{
  "activation": "gelu",
  "tie_embeddings": false,
  "decay_shape": "pow"
}
Each number is 128 + 24 x the weight over its row's rms, rounded and kept within 0 to 255. Layers, rows and columns count from 0. The size above them is the row's rms in percent of the matrix's.

# layer 8 MLP down, 64x128, rms 0.137, rows 21-63, columns 0-63
size [ 99  85 103  90  97 116 110 109  84 108  98  97 101 104  93 101  99 101  96  91  96 102  96  92 115  95  96  94  96 102 111 107  97  96 108 103  98 103 101 108  98 102  90]
[[122 122 165 110 138 119 153 120 142 156 160 146 149  97 130 135 107 116 123 156 150 140 152  99 127 142  93 140 131 145 183 112 135 167 108 149  63 132 147 124 149 118 106  91 122 105 109 123 120 146 121 133  84 159 109 136 132 166 101 138  92 137 101 126]
 [135 188 145 147 186 125 125 143 164 151  89 125 142 113 106 125 136 122 125 137 127 170 160 130 164 137 140  97 116 161 114 117 173 117 100 119 156 126 134 123 128 108 135 135 154 158 123 131 114 113 132 125  83 126 113 111 108 127 121 169 134 153  83 153]
 [ 90 117 170 122 152 128 131 162  90  99 103 125 131 156 102 188  78 107 109 134 123 101 105 149 120 136 140 146 129 161 155 154 130 140 151 125 117 141 120 126 178 133 120 159 152 135 146  76 123  81 138  98 125 137 101 153 131 146 137 113 122 153 156 150]
 [121 122 143 141  70 163 113 148 149 136 100 123 130 138 137 131 130 144 123 122 134 136 146  96 140 109 159 131 133 119 100 139 122 119 141 100 143 124 156 103 105 155 144 174 151 124 141 181  78 152 161 120 179 168 118 155 100 126 107 176 119 113 136 122]
 [136 145 110 126 135 129 162 117 153 160 136  93 171 156 144 133 109 143 105 131 113 170 115 106  94  95  84  87 151 133 101 119 128 130 126 179 123 144 128 154 110  93 150 105 118 143 135 116 152 151 139 139 107  99 143 102 135 131  92 111 175 183  97 135]
 [113 133 128 180 140 104 109 113 120 137 140 127 126 123 186  98  95 136 130 191 126 149 119 147 142 121 135 133 197 111 104  96  89 103 115 107  97 171 128 151  63  86  97 106 124 127 133 102  98 123 148 136 158 156 128  96 132 156 121  97  97 102 117 156]
 [103  96 131 128 193 136 139  99  94 104 152 150  94 137 147 135 102 124 135 117 140 136 106 133 104 125 115 111 182 192 129 122  83 134 127 181 156 104 123 120 167 140  76 126 143 129 123 113 116 156 160 114 127 126 151  96 136 129 142 132 131 119 131  93]
 [112 115 140  97 119 112 134 155 133 154  74 119 105 126 127  81 120 161 107 109 140 130 134 116  99 145 113 216 109 115 160 131 112 116 124 150  91 106  92 131 114 144 122 121 125 139 113 101 157 110  80 128  74 140 106 140 109 120  97 160 129  79 140 128]
 [133 118  87 105 157 146 107 130 120 130 161 129 124 116 139 155 103  93 119 133 120 158 133 116  94 165 133 141 122 123 132  68 122 140 105 139 166 100 171 130 116 171 109 141 113 161 112 152 152 115 203 155 135 133  76  98 177  88 112 108  85  92 149 145]
 [ 90 126  91  94 153 119  99 111 114 102 129 132 123 119 101 129 172 180 129 120  88  97 117 122 127 114  95 151 104  83 121 120 157 116 146 140 107 131  73 162 106  93 133 164  85 152 137 132 130 144 137 131 140  89 133 126 131 120 195 107 110 128 154 131]
 [103 154 117 135 109 142 114 106 150 146 134 107 109 131 121 123 160  91 137 163 114 172 117  75 137 141 118 115 133 128  80 135 149 117 131  92 150 128 147 157 183 130 137 167 143 137 140 157 153 158 119 153  95 144 144 146 125 154 114 161 145 163 119 156]
 [132 129  97 110 153 138 108 115 116 163 145 140 124 136 133  94 116 143 155 115 159  91 112 121 108 130 156 140 144 166 180 142 135 151 129 119 109  81 120 142 149 161 120  71 138 127 172 124 158 151 186 133 125 115 145  99 100 145 181  97 116 189 126 117]
 [137 102  87 166 133 115 132  99  91 142 148 130 130 124 155  80 169 114 148 147 115 149 127 100 129  98 116 128 149 171 140 131 157 152 166  94 166 132 141 148 111  90 123 106 131 149 178 110  94  92 125 161 152 143 105  81 150  94 109 131 121 157 138 132]
 [116 162 175 120 132 104 130  59  99 115 125 112 156 163 100 127 134 154  83 120 118 143 116 115 154  88 157 109 105 164 134 115 111 104 112 106 114 120 112 155 172 156 125 157 182 115 129 164 102 117 143 123 143 171 147 165 138 120 142 122  92 139 105 121]
 [100 129 151 121 108 121 108 108 141 144 132 126 147  69 126 126 110 133 153 100 166 141 105  86 135  98 141  92  95 131 123 111 123 102 133 127 152 102 172  98 119 122 108 116 137  93 145 152 145  92 137 117 162 173 103 160 142 122 175 131 164 119 100 145]
 [103 152 147 155 120 159 118 106 159 137  83 151 108 134 130 146 133 112 106 130 106 141 180 132  87  63 120 120 103 161 143 150 122 152 161 137 170 100 122 175 162 100 138 118 132 165  87 134 106 100 152 112 131 155 147 140 142 159  67 143 107 136 127 100]
 [102 152 108 116 166  94 106 139 152 144 134 189 117 162 113 109 133 141 100 159 129 154 154 171 169 124 144 143 111 164 134 152 100 123 112  86 160 152 143 117 127  93 127 140 146 107 117 150 137 118 117 140 101 119 136 138 153 126 156 134 142 167 143 108]
 [110 131 152 146 132 151 115 176 166 116 173 139 169 100 148 126 148 134 143 155 169 133 113 116 107 173 123 129 143 111 142 170  87 135 145 138 122 164 148 107 117 119 143 158 126 134 102 139 130 164 152 134 153 100 147 120 160 115 154 153 134  93 171 135]
 [ 89 107 142 152  87 109 125 136 131 128 101 153 114 156 126 180  97 141 108 108 128 163  97 131 102 144 120 124 112  97 117 111 135  80 139 109 152 160 171  97  84  87 148 115 114 124 136 125 153 122 144 146 109 172 164 126 159 161 100 184 107 113 144  97]
 [167 134 100 135 138 174 113  99 124 133 109 103 174 132 118  98 102 137 106 111 155 119 152 137  99 145 125 136 123 130 144 138  78 166 138 133 127 144 136 132 174  97 186 106 141 121 140 161 103 140  61 112 138 137  99 121 122 119 149 118 126 118 124 136]
 [ 70 169 106 133 169 115 134 154 141 109  99 120 173  89  99 114 147 131 114  80 131 163 126 141 144 111 118 129  83 116 134 131 166 150 124 173  92 107 163 130 121 126 161  97 131 137 143 154 113 101 111 128  67 120 120 153 101 116 128 109 131 116 126 146]
 [148 124 136 127 123 109 135 128  95 112 144 135 106  99 168 124 101  67 137  78 102  88  76 126  98 119 188 127 135 119 120 135 155 164 151 120 120  55 107 147 142 139 117 135 126 146 127 138 179 150 120 122 134  83 126 162 110 181 163 131 110 136 126 125]
 [ 83 104 104 111 136 100 105 155 136  87  89 143  93 139 137 140 139 132 143  81  97 102 127 117 120 112 181  91 127 139 135 106 133 145 105 125 140 113 120 122 135 138 147 109  99 119 150 110  88 114 145 141 152 144 144 148 125 123 123 135 128 134 151 117]
 [154 152 161 148 178 141 126 139 141 156 139 103 129 114 161 143  95 128 136 104 135 177 176 165 161 129 133 115 137 126  96  74  65 158 107 145 123  93 148 155 106 134 111 140 123 151 113  85 124 150 117 132 153 121 151 107 153 148 133 110 147 124 102 122]
 [ 93 149 145 139 124 129 125 106 137 147 121 143 132 122 108 143 150 126 121 100 133 154 144 106 143 133 170 157  92 109  94  75 141  94 142 111 157 144 114 136 103 126 175 128 107 139 136 137 153 171 157  88 137 125 127 113 139 198 160 125 159 132 141 148]
 [ 88 143 147 126  97  92 127 153 145 116 105  85 138 122 155 155 120 157 109 118 136 155 117 147 114  82 119 113 139 167 128 116 146 134 138 116 122 121 149 104 127 139 123 101 184 138 147 165 112 127 119 145 152 142  97 149 127 120 132 148 122 148 182 121]
 [136  44 123 139 145 116 116 139 124 107  98 110 149 127 123 107 140  87  92 130 103 146 107 157 170 154 103 112 106 124 144  78 131 153 125 139 118 170 126 103 121 131 152 108 104 120 145 138 129 106 152 167 155  87 109 149 115 108 155 131 119 117  70 174]
 [131 121 138 137 101 140 111 145 128 109  80 141 117 111 161 147 171  96 126 126 165  90 132 149 139 177 139 181 145 103 109 120 136  84  94 127 101 123 125 130 143 121 144 151  72  99  90 112 124 132 113 153 117 131  98 153 118 154  92 137 100 110 131 144]
 [123 134 123  85 134 114 110 138 126 120 135 143 114 129 103 112 130 147 145 149 116 114 121 136 145 136 145  82 169 130 172 138 125 170 187 130 132 136 107 198 108 104 135 106 108  94 148 164 123  96 126 124  85 189 127 123 149  90 100 146 129 129 155  94]
 [130  96  93 114 146 108 144  80  87 107 175 134 121 127 115 119 153 152 115 126 148 102 139 124 133 164 142 151 131 114 124 133 132 149 108 113 117 112 136 117 146 124  77 116 132 135 126 129 100 136  97 118 104 111 165 164 136 138 115 162 130 105 113 160]
 [126 142 116  98 165  88 126 117 108 103  91 112 149 105 134  99 119 107 145 105 170 167 143 133 108 109 132 142 134  94 154 139  82 136 123 131  99 143 114 124 121 116 125 119 108 135 123 105 124 133 103 214 116  90 116  93 113 106 145 115 117 164 115 104]
 [171 135 134 114 127 156 141 136 122 113  71 147 144 133 122 148 175 123 133 163 141 122 140 108 122 149 127 140  94 121 112 102 131 137 126 101 118 110 135 126 131 116  98 125 136 128  97 162 140  99 151 118 155  87 138 139 143  91 170 151 121 144 145 122]
 [113  81 139 164 141 160 106 158  88 116 155 138 113 139 119 153 115 132 159 140 138 136 127 138  97 152 140 110 196 131 132 131 131 140 183 152  92 132 107 134 195 129 136 148 109 135 146  87  99 164 161 112  97 124 127 143 187 126  89  95  84  88 149 105]
 [101 110 128 146 161  89 136 111 111 102 129 126 128 164 126  92 132 122 143 110 114 111 124 150 104 136  66  90 152 188 129 124 127  96 128 134 134 113 101 122 132 140 129 142 165 121  89 135 144 110 146 101 141 194 121 133 112 120 124 115 100 131 122 184]
 [ 92  75 176 129 130 143 119 138 124  97  83 129 129 108 126 102  93 136 142 124  92 122  96 105 123 107 141 107 115  93 114 183 151 123  93 142 100 109 128 149  85 154 151 130 123 129 113 120 114 167 122 135 117 161 158 157 132 147 129 178 155 132 107 109]
 [141 103 156 164 146 126 187 125 130 105 130 131 150 115  93 127 160 162 121  90 170 112 137  50 123 137  98 131 140 155 132 100 116 138 185 126 165 189 151 113 137 117 138 138 143 138 130 135 128 133 122 108 120 156 131 131 124 152 146 101 100 134 161 160]
 [149 123  89  71 107 141 108 103 161 157 145 107 119 138 110 103  97 129 135 148 176 123  89  90 123  86 174 131 144 134 134 155 143  95 100 182 163 134 134 101 120  79 117 140  97 153 167 100 106 141 118 130 162 145 154 131 148 164 141 112 143  91 121 131]
 [144  99 110 156 151 164 109 154 130 137 127 152 115 158  96 126 144 131 108 158  75 184 126 156 128 127 136 151  95 147 163 154 138  84 142  81  94 139 130 107 178 133 142 107 129 151 151 104 163 116 108 117 103 107 123 158 163 155 134 152 119 130  87 127]
 [184 144 162 137 145 131 119 179 118 141 116 117 132 159 135 140 107 109 127 142 170 123 148 115 112 130 136 125 128 188 114 153 169 115 122 144  49 149 129 124 115 111 114 114 139 138 153 121 113 111  89 119 132 128 111 150 155 105  77 120 127  91 138 124]
 [168 137 136 131 140 110 129 101 145  73 158 163 131 196 119 107  97 141 139 157 136 144 122 142 148 148 133 112  92 112 106 125 124 141  59 146 121 156 122 141 108 147  83 161 125 104 127 117 121 152 113 105  78 138 128 101  97 129 114 154 134 141  94 130]
 [155 132 140 117 121 119  97 151 137  91 183 116  93 144 129 153 104 116 156 143 119 178 142 111 176 118 124 136 142  87 149 135 125 181 100 105 107 176 112 110 119 128 122 148 129 126 174 128 116 139 148 123 141 128 139 112 141 112 137 144 118 110 160  82]
 [139 173 100 113 120  79 146 153 137  93 173 149 153 106  56 112 113 115 145 108 120  90 140 146 158 105 100 117  86 133 113 127  95 118 170 144 136 107 109 114 154 134 125 147  98 116 102 118 124 139 148 142 132 164 133 148 138 104 118 140 107 162 130 164]
 [ 75 100 148 129 143 158 112 162 146  83 127 125 133 110 165 127  86 146 137 111 153 132 124 125 119 153 124  99 150 145 129 135 103 141 168 147 152 137 122 137 123 118 176 184 118 125 113  90 113 184 119 111 153 148 143 129 123 144 170 114 152 145  99 158]]